Each number is 500 + 40 x the weight over its row's rms, rounded and kept within 0 to 999. Layers, rows and columns count from 0. Numbers have three digits each. The size before them is the row's rms in percent of the matrix's.

# down: layer 7 MLP down (transposed), 1024x384, rms 0.0837, rows 524-569, columns 192-287
# gate: layer 7 MLP gate, 1024x384, rms 0.0942, rows 525-570, columns 192-287
# up: layer 7 MLP up, 1024x384, rms 0.0936, rows 525-570, columns 192-287
down524 096:541468431487485471511471520434483570506450532473527517538493487465581492558542458577483505492490524505438501458481525555556500468520446570464483520467457456478512562423497570522497445485459474447495466487502514517485564502517534505521488479485507466452524515493483459480457495566475525570
gate525 101:529465481441454532498478475408511482453530484442463473543519562528591521536507479498521463551516535504587550476497545479541532547528523461460505529477552500527436684487500556487526454422401579528525488548541534535440540539524575485513434455510532529460447507538533523440534562476513399522
up525 107:532440502538572505476537507614421481485519467474500528449442499452523504511417467456472496419531500484510446484584508538549429466564504494421485501528510537489516507474441423500503549542474516496397436483516509498470536467442584523359469577549526531461477496438509535550569480470536541460
down525 106:483560505482530554482496522489443540447549472474484492465449571518467563533558457460549511479436561457467507542572470505494513478488457482584446431451480572476525439453528433497448520476560483522483463514510506497456573553498551473492533528500584453576544416559507517491549455513413481482
gate526 105:461416555494444439519464504435605555621463543507564475504525449508585494558497516537419512487538451460542573428473587449499510567510454533449527527562505517476482478527512507424501595507464534471510466510481438442548488456481565501528516527507589447513478505537527483454445484440567504448
up526 102:511492511499539524522517482517450450481480536507436450431559497497450454493601495383488465476487532537623518554490496527465463465528468516484549498513470490573526517494567524481437511449515556494521442521474524486513602498503524426438439438481534480550495419475447534534626444482534510524
down526 102:539586515488542522513439385507385478352479450485536455513517596498476451441452499480468479486528523529562456440460485528495446474511490508598461503493482471599531523512543505534468484454502535524501541550477541475571462551517494531502444441480462511519451510534496573527534453566411489547
gate527 102:446486568510513454453494507464523494520529507440448505458570465566487535556495516541458547475474511521499556488490542450504473465501440494594523520504578461499596525495536447554519481514523524409476474491534606485435470503531475522497488410486505528392525560495451464449537371514476449467
up527 100:439479506482464440503455507480547486530530549525519491515494516426474545456513518421459510571469485494438447457508408460441448534539562499432515502550487491448475495471518483549521527525481536483442451541524496511527429459500472481487481530471517465463549484508436490410493409448483542493
down527 100:487509505479467468549542492466495427485452459547510430509465557496472543478505542538513551528424517472523551444522500460520494498533519443503446518437541499509552555485558555544518497448430454488516484502457441444617483506537495477477495503405531517532453547494510472464509502482510485523
gate528 099:522535444438501473471554483480473523521496472519554519459475533419461533483545533546540523486425495497426494470469547509539625444523475466505513455498537528417528508491487499518507477498571409554530501497513542549513442527480459507499485439535514496571547514493497536440529565484567502495
up528 098:482501493500433440544517484524514533494519523569477505508513541488482511494508526523433516512573507549576467500564470547501501529594447512511522431445459454442415463537493486496467584483484505474485480525524504515527516496498491449485433467507481490521583524516524570461547547543531471521
down528 100:478487534524453530490550537551493496477499455558533510484411530491521529474410561487526484580596438467429501434478493509563504538559517518522557491461409455457432469426442517577478532496454549450509526511519562496530490515486513467525503496430475428498490538486516546480540523537467537528
gate529 098:474558532456464455436400512416484531455469487450472509484487444419465557509441563473494476556507498534475466448554535496508508499555453481580487564483480541465493507489545429482589527498437559552471452453498494475486449508509513435533462455508419533506502449520467550425516511491450534570
up529 099:509514479502589483460515478513450485544502505503513459486496518461502507496462355548500514514463538591508478482545554520494482477493586518523543533452559557510456501465535565538476505492419452472479436507481513545427483523439503554491466486516503492529493426490443473472506511478481518453
down529 098:522522426548432578576509489550463467478476441477527510465450479518500458540606534489481493477518496505462504549394543469494444474513554547409514513460478490519532488532467549504429544498505560455526532499490510538517475504483507540550447474424429543475469471558496534556424513435459443489
gate530 109:517464443447493535452478455545538521513504495517534439475554459479515601471493485552573431543539536555510479428472453451471587499505564486546478518530529562500542520403511550508470485600454493531541511470578453522479432531491515431478496495541532471474500557519470512519559514572503463476
up530 110:459571535498458473540498601494489553471481557516462489513594544532466476543530501543506533480376490471504532512554516472515471437459511479433520458533528506515464491482431492464592515436479521494444426513483522558507515519550487482468530515441439493474435505481521499487394485510541585502
down530 100:488465519468546492509523499643507473593529472458467571491496518475576562491491495517401464490524548437528527505524492462493406515545469479455477483458457449493527476532548460467570455483546499413502496535505550537524502498455518537514519429478479505521477501437567495472533495482525542481
gate531 096:541454528481524545510542516510496476481476512536523518492520492506555460536459498449524508435454500460510608509513526488556455494524489520527574466559465533518494487556533484455505557496426448414461478456538480504563476444504360481513516444472474505477487525491475553470464540440499592523
up531 097:380442481505471469541416454498549488450505506488480501540525473471492482505469568517581463490441555535517469522449489539467481431512524501482512521568577455506527542479437563517449478493535497504524412518417482428482468485467501449431481546464583439521523527505473495546504563541428474463
down531 097:395444451537501485409449498414498494564523454567502564605523542512503526526492493534509500556500543521455455519514527485458550516421476552446471573487465466469525508485477526511470486536551551503483528438504532559553539465511480413547537492461500523496554480500498537579489563538506464503
gate532 106:516475544493526501486460477471501542464511584502486503476536536458519521513520519511596474523468526460484510495509460525523559542552445495486429539450473506442503537479418511532483535493519548497550435547521444554510536521514489477512444532497490508516498494467482496547551470512535518475
up532 104:476475525471451480563517526472424557469531389503518517469430463520453488503508512583534537509555517477530470506536438488448436480517492537525464475486454610530470509436495506507521492508534522485500548469529518505533529467467518507547486466475501466450500410454463467425554518578513506427
down532 109:480486523520506492537557469539479546498575513498546518470408490519459507496504533591481493498440402534546575479450527485448519514495498482527515577546519529481472497494478444486538452483481510503528618494531525497499457514451451519480575534487547519503474555406429473495529493548435429530
gate533 100:470528515494510558462495433520561489579458461510469445504496479515553489457466473509540458555470520486510479563479487499488539515558462515435499537534551531494485530525509493482543569514513497528518471483621524435499456555516455494553453510549380524560441550535519474557537525527494460478
up533 099:545455456499546431501556480547495556517494544502538487475558531586552529552545486449593492471507572499458367447543474528562521498541435524454482537514528500461578556509505440477492481492536459464449561440563499547549547434463511499458486445528517478486573526551455518634488511529505547556
down533 104:502473507505509551591468446450482531476530491494517497471506476518472531600494561438407546475441540525472635476528507503573554518509515602474513503542530497461442519462456452547520446442423490505515524476394520512510498433522525531534551461522489464398457424517510558513492597439543498495
gate534 097:506497475465514481491518443439551555478499454595443463579497408450540460512586456461505569477473543536477549480463497440536594549549477478530530513488486493519482487452535453477485460467489526475487426529453463485495531447490479576553492510544571500505484528531489520447482492482537502415
up534 103:518585493471473567503497484503471459510489455443499442522501490448498464491475408534505555504423435453535549520416504514511470500460500499447514505561556500558532482484552424545469523497513434506449458411523498498505428470578455520550433482490493502501471475484580496482469495414530446467
down534 103:489566588493484497476526493534509537472515490491501579522511462471447536497538471469488510443509467493539530597510437520496475505400533405528467479530558501556480484529491522560550471561518521445464504466473463402417498535518559555510507526528510512479505521422516538526505480491448492446
gate535 102:498426493547482479453463486520456518458442578463509589478496513439472502495504504399440546502451530501514518570496529436528552519529542470466496429544487481550491608535526489437501518524490530481544543518513461533471633492469509508520494491524523487472486461460419511490505548493514479448
up535 100:566475477522493466508508555473469438519544533530454481568488553509550477485479530446492469484395557460579475461502534450461509567493498486492482480518488528517488522476480533535470430451457493525527510497491530589536593400489427517469503535489493560525455482510503467420572493427512463503
down535 101:499496431536549584469452514501491578519458502508488447513488545457479488472528493505478488529524581480539502513553528428525515563477593512504563582503544511538503473530509574550463505475517538568488460471528519519524575467473509526537495465498460521545511509540539478487522513509496507507
gate536 101:402497498474487523560388508514504457509440472493493480551514525531537511494466540466548514522541509450518511520457480473583427443461581493469541462535520532511537554518472487534468515506551433526522450484481520428475502497483566470572517389540483484496502485531467482495516456538499531487
up536 109:453526504495505542479506512541497455567402462473466433632512498519506498519539489476511535520515554469563505471478490483545544500500513441554545527501495534502473534511563561489461511511448538472498511491524526561431486504514475562496500495497491427514467461548521499535521484486499498425
down536 095:494533471549476548446494518442483467574474512433552472522520534503481486427526531489533467498486545506473539432495504555455577510487592432517537502534472453441499547538453464501462501488519491532455432464500528472543402473525522538481515559528495427511547519480487502434519506536573485493
gate537 099:501501486544456557507527502528489463499533506561513508470575486476444465494523473555471484451444539492504540552528511466485517490436512500505490482528479437419538510448429521408491531475520478517478475460505463565562568421511479473555525515488580506519522521609484500506518461546478536499
up537 101:492540487533456536503500460491491479474496427538532520487517469563503412533429505512500488477487464537547494530528463452507551513512474510526556519473505556508553424486495498530549564411551489430459568541536432579522468457510556486575497505479481481515491478469569477574492522511452528496
down537 102:501496550533450582507549491503552491504545443477487468456472489497477561494508516529492560554449583439518503582486435481495468493484514532564545468559481446433570451526496516522503567455524440504518523544475500510537503518523502497514529523573556539465500549522528543470518518466476547488
gate538 093:500540494469460565490436428551532512392454519494447436455535505608581550483474547519370434460537544523512540502541536530517494547514513514444489549438539546471471498454537486490563426486390541526527501474545528411530469516602513491528480522472545477530509439544471397518530519471472437484
up538 100:488514511506482509470467494470496481467538479530531473512565481463507521370527484520524484512562495464558477490544487534534510457464507458459491543457576429484499531455605471533523489510416496430538493550451507478477462495528439441513470594540516509548570471419519522474427516469548532476
down538 099:458494466425486484548475426574481460492517496470541508569519409437485557442459507466512500484486507466495490530535493487514513448525534459527476508462546534558511462497511473502513508516554516528521514489501568423489441480459489517486532448512471464640543540501487548506501491474499456514
gate539 101:519461428440550467444509448457375490509529538395502516425435461494552493513527413536453494518458535459520515472526437476475446435476590473508492559512509434529504471450510484479517507528517507468543461459507506483444533499492487483425435450498505477505491420504493462511407473499448511475
up539 100:473552483460549517443456542484513526503508532482506582515432476521452508559542545487511527494540545470497515544462459418498504455503509530476524546486431553577506521516585562467465521485575470492531519564475545454463488483510518530479478532486476534500495506532503487422529480504473481518
down539 101:529500486422488561479523488489515449517485509496431555427542535406522504536501521484450527425504460493509537538460461491462464493501484535423499560499554520461506422491500508536528487567476472464554537579424455456446424509480505488467493486444482493547570528588493501470506458494560417532
gate540 098:488487564518514567529528436479416514525512508515535429486429490491494424426448505567486460459470498531504528507520447520498499514539428487581486471614482490514628433493458501495496522533471548526510467479485491475507473495504468441487475535527487427450477540486491457490448480507521493443
up540 096:466562501559518449424467554517496537501441468535479521529480528474592476556529469521462592500492529445467461432539599498408494530449511498541474490485541411502483457585542534447446520467484500539494472478499499512396534499385487513520551496552490455502497503532490552479475439501496475472
down540 098:469535446484487536539478504513610446513491569558522516522521537531505437575523445519529534536469471527461488566519519478461592429506481531549472515553455557527461493499479477530518421498515567494521447442554470524478501478459466455470481482492497447531539523516490632495458572534525451558
gate541 100:508511480426548535515547493501536507525533469518478518456511432462545532439542511499450479507485518424486453434477514498433560504461530563505515495460466524483518494503509496534510529563525429521515512461483446529507484521475596430528456452494472485509525520580573513476408504515457509509
up541 103:547480524508468481460445446489449462518488503512520513508455473481454511462535504596438489519528528516513543483453472573507453565481529493512528537474519433563548510455524465476515524456533508510510502471518501544483523498488449564471498543531478493515526452577506554436510507493453453447
down541 102:474437485421477464479414464504456532494507509526444443498486500451501496553537514484495523494492566474526503472511489490490509531487493472486565502506538483497540522497489519559500505453492424516527451473544466501476464516449509492492477494491463497473551448437589499477474499492461488522
gate542 103:526514559459499470445506509472560573542477453518481583513590550516478428530453442479441532500471537558536498515525512480502582387487483484449456474505543479450540528494580528513470476475535507373533516483546471506507491502463509476472451407576462536573526494465488525526513462509530512554
up542 101:532442565500518517462500559521617495484521579482560494438521517500509570560488506464629531479514532527465474515412504567458508564607539471509583513487506504430540463479435599498498502458458490492498507506528486545524455495538506446531386554525532511553558532470495564450537478460494511419
down542 098:503525569483487535515508489550529505507560527430526454485535502476424521454494568490522424447501497473495430491448497468487444504515519443412510559525538493432554474487486568487543570420542557510545580533430462460527503444510452462542560497523490504550460505558399525512559471477500524489
gate543 103:472547527603474504487531490489478500460483492547512455499584500496527538584479466419546492440506454502488488485465574465490491442513561469447516484561492521593524489506545499465508484584434502449552538451513516506448540476543457511496596529495474449480579474499491488450546444522462506519
up543 105:440501463513516485481452433511574486482432517471526557509533471463472533539482486530534488470542499470455530481480564563519481473493579529530496517523539475521395544533459479429496461434503470509577492491486481496455505490488476498433511527478541455454444458538519546533554494511490549532
down543 102:452518519390512510486438498509538523552529536525540510452533495444499551498501497543513525451455545544470503502528468586459463507485488466476472506548529509485432547433500471498596506484577563513544596551508473465446466498531519503560480521513516498498428501535544519510449473429494402513
gate544 098:486515475401484490502484518538524503496550418525488498461520448451506516511458459473520552512541506509437485534453482523495553530494463431409435499477504544473519538532434489512594501568533514555484494481516437535509551525504501496474467528554563483475459514552446509541495554425536498450
up544 096:474458543553523475462432488544591523499475479515500482523440517495475499406542474535559522445486452501552454549513474508516505526549514433479569402468531529596494491593541527540544562549545508514499490480465495477480522428532558416519508452488533496564498477467490490502476545461469480478
down544 091:502487489491541518502494538500489510554527515524468473516459459525496488486483448559463511518494438476508508538478473456532541475525494467453526431483454534511578487563489477542498566431457488470433482483470487458414529529527527486472519546528462444530507410487490523521493496449542506466
gate545 092:497494490499492404494533472502507480445486479476484475601562492474462529515490531396558449540517519486459495508436481554565480479534542472553552495493554547505534539610538557519552446499466505500512470442514435495513456485480424483488524446552448452469456541438459485533517464494512507493
up545 097:534526551483540559533535513485519416553446486501571538510433488468448530525544555507460480430521505512455556524477459497538533527542492473519515523581421442435505498537519496516471545535461571509485492516437549494523456439503428497565489524468528499482431547494512559545466504525459477499
down545 098:523524508473473507486497487478470585509476489473457482551495550576554524525516450470482511534491506500504476498430491452454467456565469554465508544488486514539528475488495464505449490467535492500530547465527533535472522494404510539487530518467450491478475521554517463504475475383465540465
gate546 101:525407549578523526564531499483435517490449507488450504505525518631538466482479492535520513497529458539553483484479508465509527508498451516539528449524516449569553491489565479525457533521456503537456467483503476480553509479523468466490423441508509528460494499532497465549508436566459489467
up546 103:463403459545497475507466481508402472460450487538484502510476446550451506467466491480439483403472503470555543544546479518473458525526496483510518516422466525487472518472459485560496510452479518454472481514424589514470504507488522475609486491557444460484537553490500542470488531511547465486
down546 107:532464517514468536446497540499461498493479494608451520507505573491558511523459506487470512554579400524540516471504477493482566511496482556486500512444494453482472552546511458497516574562459500515517496508541535520530442506548545490548516478551461477567545502506475473468475532411518522436
gate547 096:510528471506554531460514532489514409467501504451524533475491451502562526556458465433519538446425466546511458577527531507545451468551440448456542567483446521597488552522464502473577508493524463515509469513515525448493589491532544450454444511570457469537568473501475539515500456554508437526
up547 098:474496491613548537583534530598542499502534419469546436493572504452461505488480574478548505504524500450448462542470551530443533474475451500459520502481484464446550523516508560518549464511404580535510510493518495501469561490450555461474440479556488452520494555518481523390536455618402459544
down547 099:519492498584457488479518504504515506485521492407469459489486479466473526503516492444553496464494462504584437508514475447527490516491503444551577404512464506477502507505471457493400487506487471503524506470498463530585534489501505507497523476523501482478445497492517489418506460528503559496
gate548 100:509494432477577458492438538509539509487456529495530524452517516478482525478512426487493528431523482499474458467462463467513413547510576492519454538436520600477469422431493450520504572513506586543472584498504432499497444419493486432439500443538517540509562538450476581482553437486469475606
up548 092:563511476499507451510510477544516505482545407500487498487515559552503459407503533484516484476472522603443525495507555382526497540455498459496459472570475489428468534524419549544516493511576498473584441478493474562534486500452485523441509532550531512480450529437491497588525497487526497456
down548 091:498522498559381540543539456606460458518530495468515468550507361507503492575538425513469475466533485550463511561517432493513501523487460482488505432529516489556494535477508560504483489578543491464549476503444499479503526513516505447597490503448527485456511459485517538543507489493476525500
gate549 108:436486506466507526522492460538439507470581439561597488493501479514450443504510424466509489511502564527478551446507437481524471533495474515502488521505501432478528500503443470512504497489489471427518498482510518450488482424552487469465513460524486482420445501510474514464539506498516476582
up549 107:470519474479452453422471545524504541529497562550491487503477471505441468462438589503549505504481519545511481500492479478467491517609533439545446489525476442524491476436538517471508551467472500468518502514565550473493508467485532534490529551515518397520497418549488549509469460486516460421
down549 106:520483451511593513561497528537468520496494504528483526527541537506531539553506498488533467544537533489550551549509474499523491515475477476495463502508530511523473507498468467495592534469540478475539410550510524508477469602455507508494569486443462427511483442502572526478538538474417505498
gate550 104:429559503497470463504378523499490450467558530417516511523527462472532482526452540528552510577539563556458499473561563535500498437580549568478511453409527484606501551532466546526432569503429523448485488475559502482520505474572490485555545490531466477441483358577556548487560466495521461498
up550 102:457495506452455540447493476480497505442525532496508373459491458475489517541507613395564450494448521554543480537527577516580486521532516514549466516508488491483451498442503455504513473520462448540505465516515443456471543594492490469477493516452486510479492511528533519549464427474514479456
down550 103:486541458410494513525493555491513476503496489529544498488526588446500478489493463499472529536451501537439528496502410456431454536491382500445509501496432470481577561512444578498515531479532508498499545586535493481494517529447479485476512442499429513470476498494530496542539545489569529530
gate551 103:471457519490505494534490502473511494516496496505507463574492523436511450526540423485476572524515481435486483529510517475408571486511469487529513529518543424498472459427461483564537572543491513467577484488480470487518542491523501557541539487467443428538533481528534526395524429549467508532
up551 106:489511528483512483514546518496473491517474448543566538534521539531540462454466534458515458519516530473503507485567480441508510455438511611457495524605523537493477524501460515502538498514454412489399550451515520448647409532516485453463467491504515618432474525466530507559524459551512500457
down551 103:531540465484559452452576511544466530432425545477534540442541410423478491598443492524507562483531433525535545503515493531530518453521496536501536613552510554531501527473530501461444521497420501436556497558529478492475506573458428447505491519475476623485504536511501519522535499523460533480
gate552 099:548490501492517477469482451548428615517512512497499519455484488467453474504498586483437391529543541495516495491441543497477482442500462473506429503571504510518548520483467534620532468454523442490504497424565442492448527555513564440494556492505462592590497535571541523500547553478488481513
up552 101:466547524492516499527425471558462514498535548481466549502474477496506478459492482545523545510537427533524528482504519546481510502585495497426489438503504446468493544568549541528480433496448493492549541511527479480529481531530574538420427570481429535495460511519501499518489491488458510485
down552 103:521480467491498509502508458459499467457498490468478492539540576483436418502455479546493512525441451459535461499594530482532466541539560486450500537578495510502448514507536530508551433455460446425575489517569436490466517504551540464477502507481541455523430492526582543525482501527507414526
gate553 100:568435457530480567492493500555491585515468582447468505532586511554522552519499536561530497495481458545498475465476477423514502529479441473551521428523603607599433508445535547508490475478508534482522500527482491486497393476514477438502394494506516479528493500503542539552451485446517521480
up553 100:507491554516552514519542452472517550537481458445552553486506465542481513521507499465541462558513513523516531535557480426472510491490479526505492490481493566490514484483576492526489491435535448433510524520486456504508426455564500490488467487593440573450458509457491533451479455515469464424
down553 106:499482510494539571462498543444424580593529517479517483440501465513468547473546491473532556477519485489444545592463526529486541501487489483545506462459459448517563497575477486576486500523520479475504489517552501491542535503490465545467544552498502501447502511470515493490443458482503495538
gate554 101:532561512524589500542477443473501522570476613548506534490477470508535555497481508496448492519446530465517519553503519492556532499556476506460476481504471510408483574519505456526515503470532471560470566471425503598434461499505482505547512579582494485413433494399480526544558552533489508550
up554 099:456453535509574508490558484505553443416450515511568484458582482526508501503565492455510560437464543492508442440557481475505494525489447508539454561522530463515592445457491544540475492520511526577525503460487502475506591495572474479513533520490472555543523503507540502529509498514531477446
down554 101:508507515452493442549473533440488480424572603457399500563526539527489457461526506498521509521532521502537446518527517555517461475469509522549575454495489468501498481507428517542534476491520503523501511562531529443515539517477503475508489559449538552503458469540514475497475544509550362551
gate555 101:555570495439472477496464478411476471514444511493447517557533497503482460564581465486556487534457511553523547452471544483563522570500504471502517510604481466540461546512531487452444517454551485403484444445495546527433450470470567503558495510513467491427500544492448528344516476493415529489
up555 097:467499426462462466483536470500536478430567510496481475421424458507500559516542479439510449495496416509482499530496512535529495499483467487509443489473480561450475486451458473491502378489495556491645499536563472522473510544489497486470502550449478523494479501465614517553483418517470488401
down555 099:447521515490529570467504484537497541509495500534488488536460483471501473547558516553555483437530438542482536578437498473531528522499446439440536526531420494465540559483476503524600481534512520523512492546577463499458484500553492477421483550483516510503542478475516493538547441494478497492
gate556 102:461543562496511522530490411452464513524413476532517458474501566537523486499519510500449477499540534535493475467559434511564526537515507532539466452505512455447533503505500526518506495511457496478536492550433485506504485558481527526437501496538402513468517529484526543518517473424551462552
up556 095:503541522505523454481472511484522412526503470500483502518450540422424505485461515476510524515545492530438574435516511462532534522503405544554500500458471529468487511575491553527501513476507518562435569558479432486542553467514438530423543458426414454449475471447487510479560571476524542560
down556 100:419522510521507547465526396555472437486439480501488522438484536497483501438522537438485500556520540510487518414481534470529537574461501505573582531475501563443473448472539498524509459469506497455514483520519554544539460493482478468512505506532495513523503480422552508440442541440410431404
gate557 100:462528530546527490526484513484519556482523477536439494575481528522474506538529502524488492502446444557549456535531528540512441515478464591513573498548539473503463496475523594527510493558575503492461549523515528494511537414461560454455508502553555430463470442502424462523467521551574471579
up557 097:450489487580452435626497544463467482505470510497481478469501529477444562444482519495569493505515522525492513524472586570481541498444497548501552452509539437528510438562558558467525426484555529447478454526520539493479506439499499527486550478507513460530460491485525526476460487560477487501
down557 095:523514557535475544542443549492494452534490519595444488507493488513468540574552543498516450567582505552542525529551478471492502543540563486554501502488530455469434530462521523478496463494563561521514516495465510431536524522512564504383495467480565527482492478492493480488459433474590493537
gate558 096:553437527466525470461569473487496509494403465482489502475463481463529557508499452465567531523547489574517500515539532496536527529464539534505485418504447510509504553398540452471416516524501554532504564544579507539485440437478509494520503477449515494468483528477490483521465499419603503463
up558 100:475485498494508558471466469541555519539552508479433570466445485584503562523502491521530488489527501564525492471423498497431438536552444534570475516531524508518493525464397482503532449526534449462472503516490413562519507512427448529525545557619518462549541518479488524501520588563423483487
down558 102:514479460500485482476474487523493494451486464523445477470497454562472515586529470504523502504501468506525467490519393561511471479477557508522416503499490504432475504516630473496587461473482488522559488412459507452521540511503490488502525490496522467519499512512503492510561496540445413553
gate559 093:497530558511491492487518503560504491478558502484532550507495466494595484485497465490454502499451446517513477537460480535452562458523457505479561498476435497465553466532445414488486477514499438483439540523483461495528479483470562486479428505455562553490485498493581510515473499484474517530
up559 095:461520495466527522475427537485509540547521583390551542473378437485487537550473425495462477578398527519562534475531517458564550546481471503441505533453488468468475579521543483494540504552464522515535545528442468525480503484415494525450515457514438512489498519469502506497480562553492526580
down559 091:485475500498464492503473512493517485522465467532551443412440489452532518472490491436541514549481554464443397471523559530508521544475533537490462546515580507518446547500474521508595522520537551522543529528538461418442513532547411419508547456534414433493604518489431551495479536506531519531
gate560 103:499390473464526492459420483497503521572493511543471524498554508500494503502506453470508502501505431482527512525554465546472483501482534474453456493577449552476551503517453534576552522521457517540511456512517492546515536560500433523521537540528523470482498504495493489489456527519495539492
up560 107:534489519497452496438491494544544445555529493570477435425512500577476495470488530471510486512452491537480448518513480454529458491578531481525466562477549455513485528490510512515463531535543521506487505456495555436536452436436528502508548513431477509494462474496519478548542479522558453407
down560 106:488499450510502494470490473555485429515441526529480488484528486444475515470485496556513473440471528503506558423516489503454483458566558512506539469502411517462503470450497471464464502505487555517445518501567533526565552480432507494484461478499459458473480574391515486425550502601489466565
gate561 097:457522598496530510536511485563504521452531509445522485544526500506513466522489475432526502535557447522449545574465501538433524521493465453472526457540487572505451459537467588498551436512510548576528451410536448473477520460493537496415505494463463463489430455493447463546517434447462489466
up561 095:517526515509538441487416541433552437519512442504495465483543482458463526508511529495543502467434569503460457465556470499524522548544485493489511497453400498535527502514545444549490523500421509473541520571489573469533455483556494502581490461492516552479547517518464543493445532540514477471
down561 092:571459528448501497459444492470510540575416534462485561515501580547486533479532520490497515503566495457454486500520505486466462502495506552541478419480521504552542492457473446473493543372518544523488537531527545526474517485543502494462493497551532500502557553528480559546492483446471459515
gate562 103:606469496491482538494489500497504430525473465568505542474499496520526545421465420504491420472465491560463510483480483473593492514483550528498460494547561523486546529512504506493527542503459516542502544419533532473566492492554444533609522413512479434496542490462557504485524469514562551491
up562 103:458485489508459538540493458504541456521499402475541470439426462536516470519509488542444531513514505424493529514509495522464472524512507530543523529479536482474431466562506497495488429426510386443455476452391567541448479483506506574489554401478562539510478495497575473506550521485460477440
down562 104:462510585439481520518509510531582498458525504412441519553471505559453490487525502444444563471567492450543523511474511470508509507580543446556498491465490469464465452449478602487497455488511504489507495454494440496594472503483510503572560539459518485523465511482478522464461522515466500479
gate563 098:468474488470467519516453494497502461482489434459473459452540474482459547491489416500551585492464498509426579481437503520525513490551495530460465483506469485509486445491471519522432526511515576501500591527492497568461461470436532491502506578451467429446464497559541555495501467507498451541
up563 096:483483433468479478534565511464536563540503491441494460545457532595501503495514494453460581476538509507407478501547514485488396464554493431435478509559510493450464456515464402533498523435521471403428529435516470508506546556514511530506478584465449569542536427482575519432519465544540517544
down563 099:483556491518512499518457502528500460559443505545533454488497524532447519459492419522453452517575497483475487492526489442503479501502675527468470500453456498495484588546561482520510476468461426534482524457615548457564495516473534515517475448484464516548466450533457497466480580461535499411
gate564 096:439514522516517481503486427452546490510501483424523483469493430465547519541610544461487545488536544529579492508436472438489484513489469469484524493442531586526502452496525515497543483541425556508538588471593437492560431481438536520525498481538505451506473483517539490470429435541471540476
up564 095:583486521441433469443453492497506432526569515513474538471487494524495445541561459486429562565505524455467480533562508464484456579428468475506474523470503468490496489446459518501533465480493546469427459464488466543520550526478469482513537465531483494468599455471496550550509492448533518533
down564 096:483470479498497448500417557537499435494489506546461432436471499539452544494516592558500482515498533533494461496432496548525457532466507508506386534567610512473540418445501498463548519469515540518459530406489451520503511515493486415481448414479480506490489523587486521544521546500486518492
gate565 101:501488445515410505465562515563494457493555401491531479465509534445505476544426608594468480528477480505510507467559509541511545500536536470486425487433546517535552489523534522536397504542432466517527491458523501540473483490562501563485476494525559536571556486577509483553505493458509442526
up565 099:528466507522492549486550625436565477554488461503568504470463455494474519532482549488517416495509457498508528521476492508503563549514528522519483455526447482522570544532445527506524426465520473495509521519479481486455510496433478506478477450497466438499514516511511457552586504448571477526
down565 099:537514504460458521502487550512565482569516537536530524449458557506526388583424444493506517514479497576529491509531412497543444454485487514473473473468505548391514521560479538515426484453516520484527545497520424435484488550392484477492475476474483517500522550528513507524510478483510498476
gate566 106:521489488552467429524452485503537538421436491598491424463527496502423535529485514449523488520447537421511423534549503526547542475532525525525459512477415462500483541525477562493471505532479542435545496386486564475449449477473440492471500443550454533440483462518510547519518545479525448517
up566 104:561501575537525490484494485542520457490510551523453488568539489510494384487472551517516510519483476495415507499524518488500464487474469494493531481490460516496528570512578497578458448507528487445459464531513478604521498456513494472444571460507541459526553531444487496490520548498507476406
down566 108:542515503544532479548463502478529536422518463451481433546466514491537487550554475492476582506482520486523540472419492508461486497469586490515546533503453552507494544560498562504514506520530554498495513453519473546608518506515501535443522454490543554455521497522500557482505456453548474508
gate567 097:510465513516487522471517491518490477434518558512491542544515510450477469450451548498517500539497492513579531512450516440490458486486515488460542530459500562450405535510392514485461469548465491489554520499478460526485430473492574517557501528450473496504526507526558510485520528532429500504
up567 092:594447485506511434514458463405507401500488540468525503513544497498498562523475519520421584447530484483455435520480484437457489471494528549502524480479452519521511454468506562539493421498581477537490561463463438592537541507515504570518536503576440564471413518448435473466539558505443457556
down567 091:514587518535422478553488536571482607487498502427483471488485572542506511481552525458465475546439504440473454506433462491465492506523507468558462488521535548519530484473571507507447447391557479467514535524478498528589493530485537586455520482514429546523505481493516536524484510477525467464
gate568 098:475474566408516427529529434489457511448482473486580467541566461480499479482477514491493446451541568484455519448504461575436457482473447517458512563503510455531494483481507426520530562542507453567480477409499546472517438521425408501537466486498488483546525524556508462475546518476518488467
up568 098:470592423430490436488541524528533517540495527468511485413511518504537436548472530515519562589470449436515507481492473497528471458551461490445469438512511544485514504424510489523440501499504569425562468495483558465559526483566466495504485521461513522538471558482425517470459505499531539503
down568 103:448478483418587464481464539503446521520548488467546459488489480522511522580539458433533519566562545524530573495425527497529480476581499462484537491536498511471461515453518573537463477515480478521553584503475522507519513496490558430570487434471522560484459562554461503533502530441509448486
gate569 100:421430509497492511477597471492538490483498527511427437510538449454437493454511508544508473428443535442467559510502471528516478464487499429476525553507536508474523485479503541517529479471481508462498544523431482502490507464533479518503494480466505466490535528476473493575481551517501511468
up569 102:547490506508529469527472541546472517537503495455482525538510533506545416581507472507582538521572471556504440523501479533441535455575423518500457529488478438497506486514509469510524563520502495498470543481533496523488479518431520584470502478446491546553511586487540485480490491476572505497
down569 103:495531461508514537518554495458544467462469527499501458424522589489509485509580498527516561543550498506507606541527448491488462562473503483466486532504525432445449416486466485506466530526465535572471539490538497486589452545454539467509485517471476491505484535487465522474481544481500494512
gate570 099:496540486444570508475452484488514509418475477516534498520400488454524480544496514469516555504473412546436487542526502516475470520467518481446424466401546534494517517455523521427470519452557448541496464478489495527506555478426476477542536478565527543498504481499493475488458446500430632516
up570 099:541510573536517468439491472563505541564440473461489473491521548491385474557499475579485510546410472496529481509494500472576533493491517436427439491544477512447510534487446555521582438517526465523553482552458515475454543460586459550505423518540543560473527563432457444521525523461517465477